From a checkpoint of a small transformer trained on Wikipedia.
Size: 14 layers, 5 heads of 32, MLP 640 tanh GELU.
Each number is 500 + 25 x the weight over its row's rms, rounded and kept within 0 to 999. Layers, rows and columns count from 0. Numbers have three digits each. The size before them is the row's rms in percent of the matrix's.

# layer 11 MLP down, 160x640, rms 0.084, rows 0-50, columns 256-383
100:455530452505497501489495485529463500466499496464482489544485495510478485507502525550496481475475487491490500500503490528518519512493504485515484450466489549479511492498481529476515438518505487535531500511502514517493491486491500532513477456506490504479481509465493496482479520510505516473466510494448425494500524482464533543487497481528516495494511499450517552485485528493495492489471
093:476495460495465469493487518504544491537474452489467523476519527493519515543449505502550484486529503488525463496477491484541462483504517460529486494508511476503510508493525551520513525509492510518515551484479521520532512506496489511554487435491477488466476495514482526477495517501494477450496546535463491516461483481466512514489522425492479491536469509487470505467523470527492542504505
100:502508531515447540483499516484494545482465451490547512520447502500516505476485444503506456487504541488464459548519481459469465507494467474500452507475468526486519519487502518511475531508444484504517516486518512466502496501493511507507504532516453508528494492501501518498543477501472492519465521486513504501475504477511510466511454561475481497493483513452509540467507478511527475532496
094:491535510476504490487506508526483488518446488482472543502507513509497499491527466500500575495517540538507503501494479444490499507491495485487514482464516492523487500488489492511464513501474512486478506547510522461508502503510492516470500506481471502521437487466485472506492503463488501534518531548534514541487499499544458497527497500463534468441507500491509411585505493547516500517459
101:466472468470443494531477499484494496498502496525497496516510490464522568547490548520531482467474496474483491510496508479488489449464542479443475559486509535489491531520528493506494500552495532492507501495526546429475503514499501498490521485499497517470533493492484524528480508508498494478476557469513495475507515481521501533530518514484499498490501496479525531543546512480475525477552
101:471474508556512480493483531484536517494545468524495546539465443503488497516512511532499497536497465491515515484474500497497485499467504477509494439513571495496493534492549512526507537465491494482513507523510531497508550485508488492517513507458460525484518513463509518498518522456488532507491457531516513472518531498485449501498504481502505505490494490483484500508500478503513548504436
099:514486550534483487504496549511466498490481493547512513454486494500518521526450508513529489520513543534529517524486491471518521490518492483547501496519535511493520494546505547501520525512495524485518510529486512492470519528506483537517507469499527566530491473502487542521470519444528515501521537551524520520482493470480496500514502498504506475532486501510527476567512548516518463514459
096:533469526490563538531501528487542481516484498495485510463462435496455536484529475517515510486500494546512505463537474475500481482508505533515512476486498465525489505474488536481448487492538489496480505467515487538496476485511427494516509523556490504539474524481499504510482502496501463460510477539499526523493474488512507490542500500534435505447503537482521476467500516514514547476477
158:476479504492514460488515522477488408470485474506486497461498527528518504477500473498481482463495473474483478495485458500470485466476514525504492524495528437525473486535470497494469445477487516455461477469526503497453446489482502474496467542505519494485518545493493487504503455532519492464544472533479511515477493464486472500482501497495492478550504532476497493484482467507473497424511
102:517494509492479535500500490520502504509521478499500487479505509531460524492549581477506505510472531486535493495523477516469485541495544498508514494507525476447468481502511497532525472505518502503476541489484485495467491486449501506489512466449488497530492477529515523523525480487505557495455526477515503481490547475532471519495494481500504470541474510481490534521529473464472474487484
094:512468528512491451506507519503516526489521505483496523491533486508483509537520496492507574484482478513529526493492484517495528484437524472559519452522509449491450509510491509510482514497492453497467451511483545475498538482511498509504486472509560527484487529541542508504470510472504494534505529493504551513572488499489498529483502468491499490477525462519503495496531467487543556517499
100:499465510492524467479450517494524483505528516541502483492502508460511520495492488491506458479537521467504478526521463527528510530512469575499535529524493476457499513463507511528516527467500495486477493484498513527460497521515516554492529533529452501538537528545513512501485541485502505517460521481518527517508489566484489539526556511522494483513540514512531486470516514478481523483451
098:510497483524481561539449453536458509498469498480481489459502495516496494495478500484475512493513530513487496489501497531532515496466517487513478517522489493503471488481491520487481454518511495483513509520461463445517469493536492500513476513498524483506450506497512457507486514491475472466464534484490493493483477523505513531492506486541513479491485493482439500488521534510534499497486
096:496473508493480473475479510517501516506505495507500476499490480515496499481468501539507510494490484459521483545507550508502508479475491521501491518511505498490507511467546445497502450571527513511511528468450495462513505471506534509515434486524530465514519514503514500478463523498515487510474476466500453493521509478467489521508487460486499500493485487486563527481514510524493507470508
094:523490506496504488510468504480465480485539484464501499496529494496517527481504514461543504515510542486502518520450499487501495503518480497483532513486481523488503473456548498496520482513514492512517481473510507475483493508528499480495497479526503519493514507523539513454552496481527516508545487502464484507525506488477496441511465520524476481473493482515521460509478539471492498500531
092:508501519470519487505515459473479460504511484426503524517499485481506527469528459523470506470530465462516496470499518545507505490512498527501465509524498504484503499535499463494481502492508499529498499496511525526480537475511520496501477493509527492476467490464511546494463506536496479418504466463477446506568461543533495474482507527514555551551521514508478551503528508495508467513489
100:498476511446466526493497529499491490477526495528498475449528495473519500461501518530528517543513510502496514587504496477497503490524497536507490483516536521458451512500506479477487478485495502536540486508489503496516489506511486498502525511490543534520530487516516535499487502537536533501510527545476503507516493515518463471515502477451511498476479519481502447482449484498470552487447
100:508509495515501470485485521514531488536505517443464458526511468476520515518543490537476523489506536487531494514464514528487463508551528492485553488476499500491483487483476523495487528454501537482513513510480504519488531535522480539444525512503500509524485506466499453491528485521495484515504502433492514454521498487487485437517441512475521491479492496512482509494482510521528519498487
097:506497534501494484501474531530494503480489473525486523509466482548508478511484516515536495464526463514515504504483475468501515542536514509535522480484525477543487496478492562518495489502535509547467475519497508446487476488468458513437507504481472489500537546490458468477546510505537527473521566491482529497508485492458479522540473501489496462545500478509522455483516472529504510450501
106:499479492459540493504495509496523531491523480484479481465500528483537505492506522468511450541499484511453486518493502533466502525480501473476468486477502482512531478503502462539507490505546480501474526486502480558503500533451494491529503486478519452466514498537530527468485499520472451478537505493560494528523500470488550519512526487486497518504524479494523485489483486528487518480512
089:493493452455460506537497487504487496502522542574535511526529547490540505491488508548531507486483484528512495502514499502481456506503525496497485522489517496540512485488549516482528492469474510478497484531494501483536525554499528519471458493527527502522501496508514454533448528494496510503449525440496464479502528553466459502512541468511529539492512541523513463522505490482502507493536
103:457524513541490485501531491534495497490533499506511483491497471489525462548454515474479510529501517537476502469503484527473503515530511459501497474474488507492496486502526555517518504529547525512495504513530518478511512453478515494514483491472465455511492522482515476528502525474502490496520508469465511513507484527474522461551492496494517464475532501413516503503528506502535509454454
096:477512486532469504452493482503501513485505552458487527523450478550518477453508469533503459504546495516473500472472514487498524515500519473490477502503491468507485495461469509481473522520506471497554503519512501496502494510492532463506499535504516488476487520483496488512519470465498476480485466510493484533518467524518524524496482513492523485510500495559515509453475514493517497492514
102:491515478503516526522510516512489490484547512525491510497496476527524463462449487519468483514443490444529520493465496485467527511522497493499491517524543541470514528506486477483508517482479478454492504529536495480456533534526508465532501525535521541510450487498469466463501551509504529538508486509526509498500512513497458478492485520461506552479540500482494481492502579486490501505512
101:418483527562493513482464503494491491450562513527562516485488522512481494502454494502476518481500498450557461496450551497496484497535493529517517470521508556512525512500502516480541490491546484502501514511510479519495486488516535465500481541490485507495504512525461501518484482523559466509482513509482504502519470509492497499487516489502537597479477472502490490474483487514504509498517
098:485511497526510570460521523505492478496511555506475484497481495532512469533568462501502513464502528459475496511561513498479469515518474520502538511492527520468531483498506509507470497475462527508523480499519503537505489478492505525494479457464526507515442467512534518485521489527510516508469506506504507496480481529454512513503454544486467520489477516524548552461494518498515460515454
102:527477504513507514488521557513493489541497481470521494499474557526496501494500587469491534536466523564507492513499494543479523522543532470457472533479521491496513522473518497515511460500507545471519470472508509496473466508542494480533526531507517455528522512484497424525514480507500495522544484510497528502509471480524496510522489511515503475471526457497453487530462525535517533482454
096:469472477503525495471521495478526525512501522513491489503523484521521539515523500500435514488541498454524506483515531508503441496465492479449485472488472479485510488520464519518469520516514489468529516462525506499499498482509497491543443536490488481545461523448502505488476470516492488520516485522513465470491476497476479512506459472503506517533515520512491525498506521516519469504539
107:539489466476461520513534494490493511484465553504496481498528505473474469479515462489490505495475493524505483484548417506470482494478481481506492529503485489506520504509578511519514506528474498496539526500528503490497477476504461474519520480469479459477477477438480519490484507505459480478529522546449532524465513501452520493497495542477490503491509522534474520468480501492514510535509
096:495486515502529538497549472498501475499476481466523497467444487505490505500510468463500481449466491511547467471479507545530485510519545526479504508498487512473513492514547494456515486481493500523469559489464511480512523476485461531472521474487488499502439501521491456466528507460512458490508497498519465476493509522497492497537461506516474514496434507494495499466516500507493555516580
099:492445508465477552477515493487532495506531511506478492440481477468500511492484505525446464466506476494534534512522495489469538472489553469492473444487487507491558501481456496460487517559483495490493540522550545487494496502503509459526489526496510482524566510480502495509534525535495442505509528502473535508522528475478524491518523442542495519442488520525472490510469516495500537479529
093:484504477458458501484500505476551516493489502505484495493532504498503495466546495484441506458502526470485496535510479562485499518485516510518517454502457501465501513514524524493531513505431497525460493544512538496492517465499502473487462484559497446450494521512504513483520493469463478511496454503484515552515536568509516495509495518497515538478480487518469534474448478467462508513544
102:478487481458518475519500499466548502481532499490491531499510496505521521460479470489460556485529475512489502477478516524476480495511491515473514511461503507463496508475501527505518557468505506486467450480526530523512487468493510526462486495532497477470508519499469519511474508480489536504488533434490507502493469503501514489504516481501450525480510496491513480493510524497529526469491
097:469491487472513468457455475514443501493510505486499514520494468472517504522494485478506511492497485505484479483457515552496469487530510492504506540514542488455511521420457474489541504510536475496477458454526543512489529486503526498495518493504490554487512528505484567479492562500472459518527489510505498482517499472485518473493508488466502528491496472481557497503482458474473503522499
105:492527499498519472509461554496477509526491489515474486505444482522516496501518487569491508485516536530483501501468497486503476543538501496490527473521480525524505496490483511538475484501493427527518489528511474564528496484466526509506519509516587469477547512478512530512462504499521489483528499514506514513470458480505507478487475492538533566520521488527484533498505510474471491518475
096:508503506553523489485520500488521499521503496529508541537535538504489473509509511464495490557521470527502531529453506542542499491515492494492472498527521524519484492502506497472506452485489518536515543493511499496519521529530524515524551526461545503491488495455506464521539527483502497495516494495502504516518527491518449496494468485509501504497463477489469468517478528516532498537482
100:521514521497484525506493454508485505478531550466471462520476497498520487456521503454483535537509535541483498548475533513488482520534451510498486476504489539469496502510486528500544475490496493515522496519492493468505527476504492524501525463493510514511571510523494490522500520503471528489489526483511491516513520482496457475484509472495511540496499514517536449451469484475483503537511
093:497487477512511434486523481475467506502489464458468523499526527500484494478480493468480481556512518477505523478455500532495565496480509532551490537473458480485506508498486511527483471435482502475482473522511514531499491517443457460543453477499441525480546501538513533500466478519477521500521487483452470503525468507453517503518473503500475472494510520501490530484522502508524478532541
093:557504514454499519478524502534507511489504550496525524503504563498484516509552468505491508508516526545538477560503497469507487527505520498476574507508500454476472528500518505523486511497511503498513516499474476477495487491526512528459471484508468471469458485495488493513495511494501494512520483501507544504498503531509506476495510525460526489522537512495498505488483470527541504492487
097:520473501532485508491489479521535486490523529492531514514512537447503517484491499504509469540540492464540539473492516537479515478479439509494459512531512481516471522497546500487508510492535559475527498511535501537502517488514459529477508503517503522502531488481480548443416495522509476487495483500467504457529494533458493497557561486457474526492506494515490460497435520532466462513480
103:426507494494499492476496518478502528501481498522495510547523494486505506509512499516466479516485531487480479504540494501455451502500465474506518462502473502512540515476521484523511466505503505522487510482484486481503538486506479521500507478509496518530484514512547499536506520471493453507498489494579427476474500539561484485563519484497527496477488496489455452493498514537497514482496
103:496473491490533479466522540519498529476521468476504462473509483463508483481488472484506527526478516512474496494487495450487526473521447493514435504482463471485523518476518458477484474499513503531510508539484527510521499491517477489484473553488461481493517482489488536483457543472467460533531501486527555514508526473494463484511481487519526534482521505502496484562523480503515507508476
102:485521445526537519496487498466500529488500474509490559532533498582529485476499487511465488500457494473500480485458476459470454518491484518533463526490516490478522509467515439498539458426487505464523436519505498511488513545476508512473504503447504485478511489553456469505542487556514527473526512489506519486483535475479402521489496505515506524504514503529492490501511443489504525474537
089:483493480490505538490518513510498530520467464442534511518497491491512503493457504520474530539548496504519498493525509497510494486531450489476495532528497435533470533510479546485493526470504511476508472492474530487525495489505486522507535481521469493536495526496484445498512506494479534489491476521487488518500523497497494514499536505507454526502523514521522485521509524528491508481534
094:499493543495490491496515484466486500484473491506496487522474505487513491464479523495422458465524474509504496512520542543485518535506490509489547501506487462490534484519460523461516520505490488523496560453511484558509486511498520533494507554498506472513521490490500484487436535524578491485481470455471511517513545496455541534538471515521512502513520484489540482481550487486464461493452
100:518520464507525524478547516516504488505530493463498509501496517515501453516514532510509480469508484503491497502491513537536520556488501485537537536488530499510513529492536496531473503501483512522451500567485455504471533531501561494520514446480521491502525513532518510502495486470514489449576546536507467465526487492491543475511508500493525455524544522511461475494485508502498507483506
108:515508467514506538511494542496488461481448497542477517514524496515508531525500506518506537503481504494509517497464490520469502511478523510531477444553493484529493475518537536503500491490512509500559500524486459496483510485507516517515531499464512534480458510515494536470528488520506489478512492498489509476522493422462481506478493462463509496531487515529512495531485491547525566574508
103:538483508473520513518534480469489523494485503537502537511511497535503519523509499476552514529488500492507514479534472510504501502540504508498484471498464506474517499507504506502517549508524440493574508512450474502508488466500528468488513462489543484490453508496519507506547493495475555558475482486518547477473490515462497536493520555488469532494521537506500492531456476466503524528517
108:471502515510496507476503493500468475497491537544524527543519491552481517506489501522460566468500462515526499513514505512501519506494532478470477489503508500474543484566479531510502467528506515515547498515507529501493474501467523468515487481482529471493504508492505448448519470519540527511514480482509521505514515496497466532450470504453594481540512507505517476529501507477474478502473
094:499522485530513494485508496477508462499532486531510479492482545518522525489491517503502496484537489471518486523504481528479497480484547489488504496501501466483498497490473547473524535526503501519505515487509513507466492471492526509520500520520513451510517498484494550521446485471519547430487475559476483520452556466518505535483461482501509482521486483501545557457475477497507522481504
100:503514514484491525479514475514475498506442505480517510503489514485500486517478520549502532501491473521519450519488523511469469519488460491529451489481497495513508465522482544486451490491544490488499509489440493521482507490464527487449563522526486533500477480487490524471521517516471545522485492541543491510493483514533429463473474504508509486486480523508524503495514479489508490527514